config.toml
num_hidden_layers = 14
hidden_size = 96
num_attention_heads = 4
num_key_value_heads = 4
head_dim = 32
intermediate_size = 576
vocab_size = 8192
hidden_act = "tanh_gelu"
norm = "layernorm"
norm_place = "pre"
norm_eps = 1e-05
positions = "learned"
qk_norm = false
attn_scale = 0.177
bias = "all"
tie_word_embeddings = false
parallel_block = false
init = "trunc"
init_std_qkv = 0.0414
init_std_o = 0.0
init_std_up = 0.0414
init_std_down = 0.0
optimizer = "soap_variant"
learning_rate = 0.00584
beta1 = 0.95
beta2 = 0.98
weight_decay = 0.035
lr_head = 0.00915
max_grad_norm = 2.0
warmup_steps = 200
schedule = "wsd"
decay_fraction = 0.899
decay_shape = "pow"
final_lr_fraction = 0.0
batch_tokens = [16384, 32768, 65536]
max_seq_len = 256
doc_mask = false
train_tokens = 114700000
max_steps = 3710
dataset = "wikipedia_en"
Each number is 500 + 25 x the weight over its row's rms, rounded and kept within 0 to 999. Layers, rows and columns count from 0. Numbers have three digits each. The size before them is the row's rms in percent of the matrix's.

# q: layer 3 attention query, 128x96, rms 0.177, rows 114-127, columns 0-95
# k: layer 3 attention key, 128x96, rms 0.177, rows 114-127, columns 0-95
# v: layer 3 attention value, 128x96, rms 0.206, rows 96-127, columns 0-95
# o: layer 3 attention output (transposed), 128x96, rms 0.192, rows 96-127, columns 0-95
# up: layer 3 MLP up, 576x96, rms 0.189, rows 0-22, columns 0-95
# down: layer 3 MLP down (transposed), 576x96, rms 0.163, rows 0-22, columns 0-95
q114 092:513518531462524509509503477496530497481494556536513516477508478494459471498503451514485516487511510558534510481525502477508507493489496492484503477512500495543521537489483472452520510471520462500496502489528472591479505464511485489518473546520473505511486494496495509500480496576479495465
k114 086:470449501515527506537528521479456526523511485437510502476492506539510531494487545493503501474485482454526504516500485543487480493514500525517522566514501492484522524513516470529467510499466528498474510509457451477515531485506520524510514485526518476537543528488501553500499501507520498545
q115 070:496492512472528540514471508481491488471516494485535546512504456495529510518471501487499530495505436509527458545528509467481474484504486516522525522484474516485491539487516503534509507470457550490460484513476461521454461495506461502508506503537516544515544534518502507469512538474496486486
k115 082:530455455485496456539495479476502510475538490479459467517506555498497445490499465473508468520519490505488504473496492488537521523515507499494522467495502466500500474455446489506494510516503473460541527463500472469515553468512502475487519473496495476482535476503517460501504480542516523489
q116 071:472489438512483510536535500452518484456449520504495511505524528504472484489495524483501500452531487483494488465504500506480504509480466520508488527528537491494517518484472472480507478489489477507477521527527493526528491521468505517473552509491461440419487509516480544515501489490479477515
k116 066:499540483498567483469489467534484501484470476502515526461455453518493512548535482531512484494492523515508502485507467491538484475558509460475511495505493530494498488509525498494504500480519494514491436475512494522511518512514488480537477513499493515514481478545523522445529508548498528453
q117 084:498533511522502533515556559490537498495511466519480460508463483471470513461547519501506499494491500494563510555521510460504476488453486502485452494497516495514503489501477485487488490509494508486440500482487491476502518474549499530512529492530450509487482455478481488541476501478494500484
k117 082:514510506496472490474458463499464470475531484484504522479546514490495505523499494510533518506453490518439449464482506524501501496523496534534506513509471500497502533468511530555514521477527486503506480527488532461471510492484488465469499500451552506472510535458505515443524488510473507514
q118 083:518479505505507470542514519513487511477529495457530531485470540539465495513534531510514477508483467448491481513524486504444490499495485535509533516527490503494490515568500509472504524500478512514506542485565527527469495486499477496551492495483529539517477513509507533510478458462509533495
k118 083:466502541505514524506482456490491468505491519568462491542492500500525452483487468496491474502550532548507478485480505498519555483500521477494536503500467485479523537468498483522530508505507491538490492497481506488530501485517504518473480449525502486450549503518518468503485506457472484540
q119 081:461535504526486478494525468532505461459552524485490468503474512448462491489509479526474473454483530494492468484508494517533542485505508507545481518498503472515501484451461464458529530496470523478500523536516514480527500507508538466455504513511487493505496543487497534503464491496519518477
k119 079:504450485501536510457537514522493504514496497525522498488528479514549525527529512522467501542532439507480545474508516493446476480506480503471533500539504547484533505504550484520478508473518477511481471486508491496483483524490481522520534494501508473516490503465509453535516470527504475545
q120 070:466485493469472509507468452515470525511501463507472519484517488491543481470551488476492480528497502543498498514447543495502504503498465492525470501535444465510540505502505526531524508475539500503518469519498547478510476527504499470508459477461509516469502513543515471521505495477496548471
k120 076:527544481482553528466550538517499462514481515503498520509476501481521508540442478526485492504480498457499477453549518526508463491531524510473476518449519520509493471482505483503497476474477506458544472490509492507515506510511493499488529487492533511556470498504489548498483490481534485528
q121 088:498475497483509468511500492513525436533526514521492540531496485471521486502458460479524518516513496503502506539495518466526475470495484501551487530488504519504523502529501545507468479492521537474489499585526488500515505495499506487537497449468526504538516511465487547500531545498530512500
k121 083:527523501503503511517512499498459596504502521512492476526481547532495521508540478513490500495455527498496510474522470511515548523510520494471509484497454497523478497494491514440493499513479478512508469468505567523490481523524496543510468511502459508522485516531486471482462492542496477509
q122 088:495465524525528497510494497454471566512493518490453496486543507530522504482480517531534503498506483499525462503496505483477503472539510493491507527489520529460571523526460481522549531494465469530494482535485496447520516506530511486487469503485483509526512525539513514504509463463480509503
k122 089:513514481501541496492473449559503499454487509538555524504477527515476495509445502493521486532518510495475466523520506501504498519502540481508481482473498501514416474519509501533484453543472529506507520437511500532470474475491496487508496488530502524511518468508510486474497514538492507496
q123 086:534470518527498505501520563477549507502485522474472523505474506512496486453487504489512481499525486505513483509473473467476506442517491491513490514502395470510532516464533478518472529529476503494463514536479500515490511521509483507506476522548493467513481463509494482532529515519502485490
k123 092:464524445504483537514502443530525484534516508515503453468516485505502541522526530500521514475490523532490501486520544536527490493515512497488467504506577516526477472491503519455498499505506523485559522489518532470469517510507535494492528486465532529494507508516514473497472498471537512519
q124 087:508500484509478498528548483530501532472471530452530519522505444497512457493505496457510478518480487437495479497481465480511493518486510466464526504524526472506522508476509468501476474479442506484473492539493474541508508530466507482503507492458503485564511472508534520507528481527483488486
k124 081:515536505510522504507497508467503486494558485523535503482493549536484475491489497533508501517514491508480486506475522492542523535509505498522527560451513527553488478512473538496496535545510532498528523492494549477493497463495479530538456489525479513495504469484494477449474531469495532525
q125 082:472510547521491482544463554461548540488504492465480480503524525514511505488505516489465486521469511518532536508496486522543513516517467501489517514504549509482531499498519536494478532510551451486497496510493486437479466504508527493519502476524471536480518485496513468489489480451523518528
k125 076:502466474475512497464523437547495523533495482487514477493526493540470485472439518539521519495530511499460496546501513493450468502478541530513479484474483472504484482516475466495525501479501530529495498564512501496499526478501518498497487531492515480532486525502503546513526509487450485526
q126 073:492505551523494471535474512501516522513510538487520475495536487536488536488515516481492509497497507502511538430501527489494524471490541513452506504481509485470500536509508470495537473466483549540465463510480510463472476515510494536526504503504456471506519527480459454502492478459474494472
k126 077:517474470490522545497516455496477519500516522485468523466489470503495472488455492449531513482522474534454456533498466509491457516521476479479506523505533488507517493516473505486433535475518481497481517475454489508496525457525514474488524495507505517512501498476519474536551488519526497542
q127 075:470490509554514452503489492515496493466520491503480514536531481505470522549542519513500467469470522513556481523512515454472479529526479482508547490500465498528498512512538466504460525520535499479477485507532516534518497542494524515517508466488502514488456492456471526501451517511511497516
k127 077:502548508475504509498536497503517515534491514487521512502479531535508446513471497494471549510523518508485530469521492543469513502508470496492493491543557513455536514502498524487523498464490505527454509490499506529475534428505546534494481498492482473497539545503550510493540509498504490493
v96 095:546467486489476473523503481516503507470542543481482481473468454515501481485523505510485509485489477466555509466521520470526508442466484548483514503472469518492462484456522527489454543498533503473511470484532510455495502523543498472537474487471472515478508496477509517500494505480500504495
o96 125:518529503519519504488468512519435506495524454499495504527523536501492554506558513474496473496476509532482500482536527463530544509491487512510500533499474509547520548533503528487497499525498472502503480525554550451502491544529503486488532522505508545513499514505469516513481471492472500509
v97 092:503454507493490534505499455494538472530503473540465534542500535492496453494491522506489547488468449543540500483493524486463519511471492523467506514504504454508472500497501519494481507481486498548521524560466449494528489487477505508523501484549482486501505487532490491486509507548475490501
o97 106:511474499529509493540550513492515520489515530556522483484525452506478492498499481468511460485502504473542500517512469485531509471519479449474496515514463505571518549492473474491521512482514519506463531472481473540490529488489503455490514500526488482505539462487524553488499514486516485486
v98 096:463511528457526528488463499490457474502450471470511464519520503517513557474470518482484500514513484510517536493472511486490526516459525487476480443545498519538495461478476532513489470517538508460531518550509460473507518511510497492506496528502480521545487492521516516500494532490488521468
o98 109:503492480501493525471508527500496469484533468482505527502462480476547537487529520516492497544505481486492474496453473420516466535506450540524517490491477471506509525494491519464503485468526516495508505517497516498509514486495504463449517492535476525440517506519535449514491515463515491487
v99 091:489462507524484496491482508487460518474496456457477536533466470521521514494543492489495491505508481512511531497515500499540500570514527497550532474508498474480491471516522491487515455517492500462502508523528488504503527513484444469478530501491518504489465496458524499451540465503562507487
o99 106:508539504479499508529509515516491543465487503487508505543495552455512526508531495473512492504485463502508536523522505493513558495486488549492489492504497483523490474457524535504524539504501540501506483538569496472513568523520528533481482495461515545469494502485513470515516510511471524506
v100 092:507530485497536514532480488506501478522458480509526498424524514481479514541482435538514501489488473539492472477542505480531464503531489493495503551518481524487523496514506454519552512526534487496469470509487523471507533539488473511521514498473498491467495519504497508497486493520528527549
o100 107:478496513520502505511486485514554498514488493492500496540512494499484490537487465499514522488517528553520534462493469552458481448529540501523504440519483505491521512458513498549518540496509498547519522500471446478490497515498508534533472487506536458466482516515484522487483491491512457500
v101 090:513502477487504526518531459488513518538486467525489534520516569454509479489508527485514511540442530480483477558450503508486540524492521543485479500507522459507497510502465506506503498522513488527504518476495468475545480488524530488462489502519506528490501524484490483478500498516451445491
o101 113:517498529480477472503518519504508502526541493517493550502479504511505468491497496508507486463534473464540487506498520456586522527500487486497480538514455492521517533500501506483523496482478530454508483559544532523516525515480485504513484457484497518523532454498488513473542515524492540498
v102 079:525450535481525510549538495481522479471521478456523498491491504485539500466485512497486526517499535483464518513514488496486500485484483475452480569503505473525524551524478477488513530501456500477525528524481492544517497517519517504491539478479451513439520495487510506472507507510542492512
o102 084:449515512540460513484488512494497514515486541514480533477539478532508512514466511467518484484514535472534516532473485527512477437458470492515524506524498546534458477506464481522497479537457502533504511477469486541472484487492556538499505509501496504487520494525512457531480507508495494503
v103 086:506458540487506490472482467498525492493524470502529472505489468512515517467490488489528499490468532526495542493495479532514486508538535509499477521516528478453475485483513502511524472500482486484489530530519476497538475498551531468524520499460527525499497499502523545472551426528545486475
o103 099:496556489527513481496512475487484528496514571479489555467523488530464457498491498456504517470523476514529520507504493516458506504486503504490525508518526494548469452502512495477482510520473497494530493504466470511469537497459525486486472482515486506522456491524484466528476554530468511518
v104 083:509502476474519485535499499499558480520519475496482460489510493469540535482499515506542493498502425536505454477505501528494472570495486511482485527452476500504484512479485473524500487490465489491481496517510546497465498483485522561508472546491461473510517477531532501511499487528502515517
o104 096:490508511525463531501522514471493478481465530510479517495500478505490494498521477506507512484456536479515485441457503505490540491525570511530504448510479491530517489476506477491530487509488504453519549495525508506522532477524513496553517488565537507500547486511499529476482493497474492457
v105 106:517487528491540487510466477495468492470517539458510433499509466512474508491517505522503518504482493512492495470531497530494499551481515489512500496478464559506474467464500520483548497483496507453505478512544488493483503522531505538495553481455484467510513497471471533535473477505529532472
o105 116:478514497571521512504493482490495470467465536520513542539507507477511533543516529453513495492465494536490524458482523468455501499496509532516479485536537492478519457503524463495518478506511498528498486498460519470529530513499510511537529547495541491454502528481513476529484483495480485507
v106 101:503504485508461484470544512503535510492521476491504554508497477510532493530494512540535509508515483476504471561508533467504504499498509512549519525503541510473493507537464478496472492513494499486499548494504510503501513526481510442498478494497564485504591457519511475497505505463490480494
o106 122:503465509468539454503444459479481456502484454486459504563461504502513519469504481469497487530493485507501488535491481520512498502495527467504510516454500509482460504493480535477468495525463493475508496500517495506512502494493451482527504483461449494533480481511516530438481482505474524482
v107 111:501527527488574493494439501513480510507485466479456485516496528492501483509489533438526481474508499487463489510510487495482488552468520485509513442484478468511493506480523503521533509520489527488494481533495516512508513534474463521488521522528547489530512500523518491509511475460532555461
o107 125:493487477521545526526510499481537493492480497493526508517489488503525472477464492527491516514504496521517523525477520483497475520494506526567444489505518492461507447457474438497494486487514525506499539515469517505486531464524527543512460533508516507449521527479518518507501563531487489509
v108 104:495516531529461515482530453478521495508530451516454530527487536469514518486528498488488485503486491519505503490500496483444510506515500513481436493547485462515510518466493490501464492521485494504493541545484437507511459512540504470534489487485498483497539505509456474522550474512496504521
o108 115:501512438514513474461565509484532521509507531490512544489535508475493506498504473511494466499479482496528489507478521472530518458487491488495518525490466511534460511491523547481445493487503520457487483481502495506469508488486487463485535496523489535505487464495506510455435496545524524469
v109 101:503497524472487484497507543512500491478484493469535464458515462538474539447479480506480511541525446492479512504495545480549505461543474491523476505478494515512524539491494515502478496503496520502539484494491541504531534453477483527540509521490461500498505484533465520504446512497526506499
o109 105:506522525485463518457458464486486490512527477485489492490496523510551514486510530509507512538519531507493509481508491503526502535481509542498516481493519510507498484493476531532511502533507534484510544462486532430511432475523496495430530497507504539531529484506501479506473473448525486488
v110 142:500502496511556506489488469508502475500488486485468509551521540462509474507512528458481515499470546539525508506481475529436512548462526528485513486508553477494473435474522505497510481517480499485487525528500480486518424489494485516476518481522525530520511512484512511497527482509506511489
o110 147:523469494530516535526553550516508490475507523514547526475505477513512484503502510517517493462513467498501542509510513446488471507507488478518493488518480473526520459484502469462504484442489493478472502519526498549498555501481503476521497517493481462431494495478509515488518552532470502491
v111 097:497512532526499551483482504542517474535536457540453494520505554488506509527503437509526468508470517535454506503498465491480485526493490492482471509463517468499499482495512527503508487449483464536530532529524501528507487498497495496434530528490499474476462489487515481489517476491484495516
o111 106:474523477486495504495563540503537528485530550532469515499501501512490470515522468489493500480511523487527518452507528492533516470492465542505490466556499492528502464476530487479501500512503478489461516483526509529496513522501518524485530480533512493462487511455541490538495546514457466474
v112 111:470512499504540498478522487497481451514510455538456511527529522494505511518469483428529499464526519526461498482520506487497462540468509510458530541519517458563516517504528494491507520468477506527499519535476462485504523498488516519479504485544537461490474508487522487501517512522506496504
o112 112:519496496530507531509592504522539488515517537482519490500502468502541485479481460518474487483492470472505484523482482531478485463523470531526467482531457495491487455432501448497521486487498488487482525505491497542488514521524521521460506485498514479484501516490505493520525514498499492560
v113 098:460486503505473513480519479475497524551510486497517527516508456495490490500505549507460482473475562490544505492465546524469529454530504519476502482505497483487544486460528513522466501510518481523507506499484467503529477459527528467517463564513526514509481527485493520521538517488515487492
o113 112:523482483470504522502525509482500530532524548477471489431495487501499493504496539522492501509513510506506506514530455503483479526474525468446525521467542485491477515542511499478481544455488505484496460503511518510472475520519488480478512499488445535552468514514472500523518526535528479543
v114 096:518543552514523498506488526518502506514526520497524459477436528534481473512504499518515490500504497537474523464522500472507486512511516501501523470443457555502547489513476484520483513488499486522547498496511501499487532471446537557506511460489514494489530486533503533502464490508528514523
o114 106:489500469531530500526469507473516470506481488541474477520506492469508488538477438503514493488519524525487529515501504539477502487495494485526504479533524469522486485507535471532497491512523512552470524415468491509527461510528519516519515562521508509457497521515511475504508513474494466465
v115 090:527486499519509488498482497498493496488483540474520496495515432515504487460454532543518497452495527475483493518500502450504516482535512513519520500481470472502543493504510548528501506516522503455533471508543499490573507483531527563504501476541477489541501469532522492502488508501490511516
o115 102:498512454525482532519497481483457511509516492496449461486491504512512496495515491488515507544527477502500491483487524478539493494487532529513480531492525493543504475508458465525498475514458517430485517558496518474514472498487517479502488502538499498524534519497458497499520514438506434533
v116 095:543491517515521490559485485526479499435495527453486475473536473540461522523509520497474524536530446468502528504515514517508499535441505457483503488491533522511484459511475516496467495490488501433503507494506507504498509480503484529516517498458462498509508487504493529501524511467505522529
o116 106:504497515546493506505455482496498501489459472506544518492473462486497501508489529481532487492480528538477524542485486500437467483533449473494503514499544524459503488540525474512463496500518489539450537442493481523497477473510506473536514501520494478452521505520518495519529483483505482486
v117 093:487482520517475507506504497536528483534501495489452506548527477465487498481488501480489509459469501516513539529510478494431513508523525539488500471496531439480475517494501507508489504531518472566508510532512440501482460527537527491497494531518483493500488532501514498495568475522489494501
o117 109:499521476491530499550520470499506526523472545512530510440520456510455491539479515503468516492509528477552510485512473478497484504522497430490523503503518526550511519507519440485457499467458509471460482490476473539489552502491499492517474490499487489497505489517517511517495518521495474503
v118 086:491443483446499480515491513474503504511505513499477521503548515490465497535526463545477521481489538493484502469483501543522511522441498518530512514486475516507526510522486522509525523493512513482495474531511521496518475509468472552505497475428482505488527521510459536492480487492498557540
o118 094:517471516523475483531506525489508427494516479510513482476493481486501513532505497516533476516449487495503499456518530473512494471502481525507502543530529511468537512475451503524556495496476520499525536512521493497515448510497513534477525507501507498451495479436489540489446483493484488476
v119 087:490498538513528537540451470498496484496506440513489511525482510505503509494465484474503512492484520503496481508453463494498520553465536487498488466515481457473509493486519509503479512483488537493540531546491448495496464480520506535521476495543495526539505459559537486479500526489505527494
o119 109:485471483494494504537536544479499503507517516510516498520473460512492488472494454510515493523544468554521487525453501491533493481520510498541481551501509475518494514492484456502501485499527529461488525498455482539511543507494527454491518510560469506461523498513521476519509561496477493487
v120 115:465519464529501525436516473503533518545517472507450546491531521496522550510495516476475515473498528503492494517546487494467500541478490526473482470531503482484482501475495482520519513481517461539502521524517467498513431490495524507470510500514573482497477501487474491497511487495480476507
o120 137:499487493509505481468563496503499472503499525521498482498495478472479475493493466505455489497482489458513511481483491496496487451509501494508492520534480519520521479477547465489486550461506489499414465512550518531506528491495471497512497502482458463470464494468513536438496528499481484507
v121 075:500470489474492482502489506494524496488515501515511488500471541537479507509508524519497503511478513520523481504475452537538500472450499487497520472493521485473453477499499502506517506490541500490561512510480485470535472554486471522522476451461481460514515548525430491482534450498492477503
o121 090:466504496498517485491482474514526469491517489553576509485499508496487475546491484478551501489499505526500508530500487511497466533541455492481521541503534514504508535493482518514542492529494506533518534454462460475491509490440506479513504553485522500511471500488480515478453518534503480489
v122 100:509527485541514494516540478513517466478524499534505519512476515469518452487526488483488466493488469493531496540518490515515530448575529504540477501485518506505504482501457524545485510534545499519493483509482494470499532500516480474523486493509498525477530510525538544480541541483486508456
o122 106:533510455486528487497461477506504538497474428513507482483468505521465466503535501509501481481529453509497522498469498490512551508485518484469498461484483511557472484509487534449481497495518505466540490485492529493506492566489495468494479483484481503544512478535482524497465478502538512497
v123 095:470515527443530495492460491450494500527526484482460516509508545485495481494471558472474499551516516455517492491495471510480504501497524526499503494532533491504458455530513530470544528545491476482494517506487504486529455497476521504478530460462482521547522505478491494504521512486484503519
o123 103:499490490515569540494492528487492501468516494515541509499512471514535494466496501501520529504509491495487506525487529473492448480472434521471510524506461491476510522462469503492501472462541557523467523543531491514461505491476469514516486498530491477455470490480489531458469513499503484489
v124 083:504513515489500501489518502516470488541496530524526504484532548411469513543488452493517498499527528462436496489536522504495501523500523479465526496550508507478519491490512506510499531475531439509498490515521515498533491491446488513439500554519517516489499492492490506498498499499494486489
o124 093:496469489509532498477536539491527453506510511516474513488509472498513460492491496556493509526516504506526528497501520499490479476531488531483473453516482515466525500470554505479531520458540501516500486520518522524490448488502499555481484481459452544473455525466489496529529474478493485511
v125 101:506520510496499444511500519539482461476519500490499439489502492418486495522482505564474468492462498538472494460498520500518494458477515497500500485500482503506511490504513501489525550511488504508510489509466542492481483545504525573500525490478493510478503529541490535476474476503526522491
o125 104:464505478545472524515501508516506445496520508519535485480512491519520569546529466533510506496492593529506530442513521503498504489506490493519479501484481509535478477449505497508528469478510504474502486468488515475519458523529518541487512529500509511481482511496493494522475514483503463499
v126 091:507568492504484502497496527537475505478492533495551510448465474522503491550505506535491462528512486463493519528499581499528510466511502502541488486484484526469473514483464461507459484513512474495478519504506528525471537489468515481509479532517504534499536477503481484500491465490494503480
o126 109:495498503477508468505419493495471492521510464473482519527502549474516511503499501538525519526485540509513503538477502515529534533465543506532508495458494501516480479521526550480500517498506507528524486457498496484497465514525503514508491488469476557517463486513522497497537505481466528436
v127 106:509523527500510556502461565546471494477480513447494444500507474485476512515517458479467516522522463478484512481503505483491514500522470454508494494492501507485494518493508512503523497509443500516507499524480508504506507468474504530459508475529471506510532493491509497556420483494524513532
o127 103:490489472519505555489481511478507508504469485500499468508502510524549559493495529526522553481519538512520542460516524515508500493520536548506474467526513526496517502513482512483495483476532497499478503462472479490509519498541509522485532522521527510432479491531551469514522488444509486485
up0 093:500512501516496538479480504521499509509493520556457480499487492518507488515509475528521495517530479537477473458509500503574514455509472490484473531494522504480487506467482468499511489494432491533507506472497476441516496465532481528490479515521533488492544490518492482508517521456522455549
down0 095:501521521529507544506459508533496510503496498532516509501531489535516471516513529512507527492518439513507503467497519515539466497545483489473484522494514508526475495453469485510504519494457522522490501483515492480480560521556505537507445508486498474527501491526540508494471539520520460558
up1 094:471477501490505488520567499503505508456537496491549566503513543496544483509523495492467485497472491508495515457460482466479535543529495517532475508513521466499503476478527490502478490472532508480448504542507494511474499539512494467462534490510511492495489510535477490494525511504446483523
down1 099:495470484487517510535489527515502511509539524487469546483519493496538523516504503496470505493441541524450492466530463483493566514461499530488476512504476489502533511471511517519511510495484483563503534518501500499486466488507509478462525472457502488553471493536463505494503470524478541499
up2 075:492532488469531476497517516537491504510527499476471491529450465474502576523506491520534473525504526511474508504516522516491498479440490492479501504493499477478485505511494482511496484552505444516497486482552495483475485464558459551503477488520501493502473524534543502496534484478515527513
down2 087:508518482481492484488481523501476512466516520482488501518487494476509482513512472515479462551497557471514483514524525503469456511467495540468505529533540470477479559489479464501464526557497485530480494490530487517468496481514491521520468478556510497539521495504530500465502452525484471504
up3 132:470497464503473511513566505499506522492469532511552492460513450503529496501554454517546491525528514490502533484511498485524492480539502509467457496517479487507493575491498466501522477493504523498502489480455504522540515528477490487472539506503521453460512507513492476509489505486488472482
down3 126:505430516553558541500488506470539460495505524512454519481517474524519468503465487524499513480486506506522491485468489499480468494475482514506475459509483480511480446470483483475516466522501495500501496509529471476495485446544514541486497486509470478457497517460518539492508517503474510500
up4 087:485517514461513474479533504506505532514488493506536492522531468512474514458522514556508458479493491448503522492547511490533479530477476471458530529480511469474471508504487545501497481493530470519497471533536510510493497497448529511496518469462512536517502462514519483451509542524508530498
down4 088:495541546461493514510491492483461485479492463502467500464478555481507513479462487502495533485491489515531492463491496470501500480492548529566493466514505508536543488490461450503497482524527493493493485470503538520477483541496513499515485534481533521495517485501479484534465479459493452476
up5 119:477522551503466549544520488480481518512511485438547511465494528485513495482478502522551523504446490485518522478505454526526516462498511525467500493523501502472499489496483495521533525483489479478471478526485535518511531450496499519458457528469479525450485519487505493499506478505482521501
down5 115:470502497530541486538507488485537498496503486502496522553525492500544504479474467478530495486478520483527476493484490506477462442468504576498444467523507476451522502484471493500505466523505472499501453520516544476525488517492524474525492480548496523530466481497497490505497499498514462492
up6 091:475482492522481510502552480489531500501532529504510484516564503523512505502464483492455529501522501523488491574479506530531552489511498523514490530500497532498500488444507487499495502498518460500504509477487463494471489495475456474466555504509514487501499498473493492516489584459484523510
down6 094:473517514499461467498512474476502522532506480482496536499493549496477485523491502532485533518494530510521548550547448518516502508497488540561497535470525550500490528492527503497450527507516462481505471542522487495491512482450459518490506504490515491481521503487468485534509539482501528489
up7 116:492498515504554538469491492511510514460477499505461493487470474513509555467487475530514490535491499506544543500540543493462509440463491524459510444510497483512514484492536496461489496502503510490479497510529515505490492465532479511500476484534467503497523536461502557505525473490492531518
down7 138:494517544492528497509460484504523492516476481509468461500503503497452486474478487501461537481503511504490509503464519472439525429449521498480508462524534513450538495494524506505509499509471512533492481503544519479454469499496465503535497480514490501544499513513517535521478455467499503485
up8 082:516492431504525452472494504530480507497532493528526467546467491535507509485468466481487468470520525456493522481482492478514506499485488516473454491544468516513489487498514511508509518490520496533494461516536499511467526512497481545541514529465506474502469494523520488532525547497463459472
down8 086:504498516501520498521463480481514491459544483530525512504493484545530492485464488514453487473519550456500469540475490504480452490524531472479472514497512546489485481493479495518469502454514502567527493485496500488435476523490498517531490526506459504475461507519518506515505531489465493480
up9 115:482490494468512527462434485492498496522476469502490486518515493509518482523494470530499506500555568506488508536515502558495465524519532485487530475483445457488499517472499529467543497478522502546491492512516514467504495487500516508485459495521545491503463517470462531472490492527520480491
down9 111:465489489477498512482504533507495445515496470534489517510498494527468480472507477553463529465512556506501493489520457499528493459530478508483487482502479496507571515480485507488546455449460494510501515495541503507513515484496511473534482508530511472529478486514485511459482505554509470517
up10 082:464496515506514487484523466472483521518460457516480543463468456484507492510519492535489527509512515517501488495538483498504476492502453471497480502544491488554503484511469468460522510517477451533498515504536512535507506479544526481494466497527517528461477492500485531544554488457516476492
down10 089:502530499527491484503501491513459508490528476497467474524495461524474486482494468503498510509512547530555491478531521520476522501459499494498467474488546513514476478495471463531519517497454484521526520472491478506542435486551523523508478514551514498472524501467475529487531466460504487488
up11 075:509496579553546478494524487507469474488516568506499472525536498512466471491505509501486476517490473477497465470453519481478527451507502514513508485528481483513533479469478448525516540524496533491488501491515499515532486455507489534472501524478483508514479503498546497467486513488518502484
down11 087:548546521501531518497492448486484473505532569509466496533502498524482489494520495536474504523493477522521512452508473483487562517487483498477501478483522468517527439505481476546507513525495495502513524539467479478552468471526501510484533524481497512526510519489474476500484492507465516503
up12 077:481470515526498499503522529494458533526457525476487514517498487497472494484493540450523482494508459551468515472491513488478532539514474495529504503540465501501495523467468489479499495475457459521473503497500521496495569520463502508470495459508461495508533499459499535490513478445502532500
down12 083:522492541511476479500483515518466545485489489460499487478474519544505524447493500470508471505506497533508456457533523475537493538480471494486523488507501504526515509491449432506492521529476491468474504502512516537471511477502502547446490523504523486499547498462526524497517460521505515514
up13 069:543506499481578498484480509482517497544508475537492482493546481492514514505511501540511494500524499486519508516490534467501483519462485512495493490503508522509511532455539492506502484461517499439494500516519516496521489503544446547502509529455503515492514453529561532491526536529489478497
down13 068:541493495476531502521476510467505425479489499491474466517497514464539443507510472512522505548476539527484514483543540471517479483488490502520478492514525500520466516480511505488466501481523501496512510489509540463501494494500492549519531489472498512518492487487481545534526567488455475500
up14 115:464452494486503510491471466551493518506506471471516495480460569511503529492477437539485537488539498492505508508465489515518481498517555495484509472481522526518526485484494467499543506538532478536469510508505520494511503503490535483501557484531493485531559508478482485469486502498500497509
down14 119:517458528483500476522488471509499520525467457502512510507499529518515552515442431493473539477493488498514504530494498519525514474488559538507506478502527545497506450490490501509547514490504494529495504509473507501495512499474529472520586524504485489506500483496507492455498501503509539536
up15 144:464511493504460508504467481504465534514472473483492496506478536506490543518467501471487502516502482517535507496496460465509501457543473555475477509526519499484468541486470432550538511478492486496469517476489498515519511513494499528460517543464509496491522476509529500554486500484499488545
down15 127:532541481497495469498515468484492492509519476578480526552496526487519496510475537511501524466518538526499519502506469489541515509470508528475492541440480465514489545482520489472500487490491519495506460539509456492466519513555464493475481502482490514514472499509523492494519502526552497494
up16 096:520523531490564467469504472468539502478549506516518478527497545514498506503497499555511493428507477491532493520496504480507533503512542491492442507517491512529519502512473451473517511486500482513486500501492496483502463477507497521483442472514479511509469560486507505485498481459472466492
down16 082:526496479480477515516523510489523521519500504525484526458475436503536510468502492446476500546446499498447500480489540516510497524504477528522508515484531491497525525497504562512476494477520518466512491472515502499516539526456524481529542511455514492483526469474525542508487494508531523486
up17 099:513516521476508476476524514489523504512506485481539507488504489508480486495480515481500507489479476471544508504521501523522471489500535514496509530519454487520508528522526465499492510470524506473470500529522567550513504516447479493499449485525451473500473452489476551480506517538475565465
down17 104:505490522488463487506500480537492506470534484503452483493500488516520558504520562472491482515509495473468533507489485451488510511512501518530557548455517506533480476487459539494466548499469496463495496492506500515496556494450522478502519497474523480535512477491522498491500490481540492527
up18 108:551450473545508483469490517513467481504473478476453487521519497467507476517465487517508518524550506505551468456494466478502525501515511508502483495450500558538479510509503522488494470506484493540509492489496506465501530474506519531496508493511532493560502489524472499460525494503528543530
down18 108:511487500520498477448526521461477439488469458501515450480506518508485483481474480498478502481478475517540500537521497497449529481478503533485502497522509505504487473476522535529502509537527503520471484533557469470518500479553499504536474486526472506498542524461457496487512515502538503517
up19 057:521521465520477473523491509467459490494481474492509530478497484481485521536486496477521477508477482510498447453494510552547527516508498477478532502507464508518536493487520502468514498516546527530516495475522465458497478511520509507479516458496554525467475441538517527498492476524465470502
down19 057:484451496518489536485506455467524441499515474495515492519478488506524466498482480485523504488493495504517486524505524473506531518525457491508513547501492534514489504522524471500486551512514477514475506459473501492515524549516509477532518472494527446456549544513541527493524482475456498533
up20 084:489495506464500492477515444455545518510540505489463485533472538503501485480464494549511507490471496477544453479531498478514468543487488494475495482523527510490474491481482488526533511495478474534562490478529519494473557489492492488452495482486497527508534517507505522475514532538503519479
down20 083:557510511495499506481516528524494441445494548486506503516468496478513470511502493557514475460508529463511462493481531463521487507516514507518505484521511523438519485499444482497466511500509525505474560454514515533507530449525507495482491511502481508487501476488496495531512523499505542493
up21 124:478489480517511515501488449549480488480490464521504437541494515496510473473506454562495498533497529524482496485512506518498512528541469480513501510443507471512514493511490497490510475559496520499437505490512529520473440470520490514474510487514495441506480507514498487510495477524494479470
down21 117:504514476488519537515474516551481488499517452528537493546477464501512537469511477523518488485489471522479469511524485541488481517476463502522504530464521508486529505481477520522484490544516461541464519494519482500471427465511486464493518474523510486491451506485546472494509471503502507482
up22 091:504475523486478508519499543498477516487490444522506474502546475525515476518494511509469469509541510554521498465468474497487501441516466537523466474507486492499522484525493479479518449492543487480446457483516530501548528486463459511474512496498482521525503516512510512509463478516527520497
down22 102:499538478468452496542465519477498514473501450535534453479540470508521461519488478488503485513515515512512514459483455505471504466526461511512471505531450468494533468549503495477487436489540452489467476495504506485504514487495476506496516480494478498483494491497499486507463468487500523495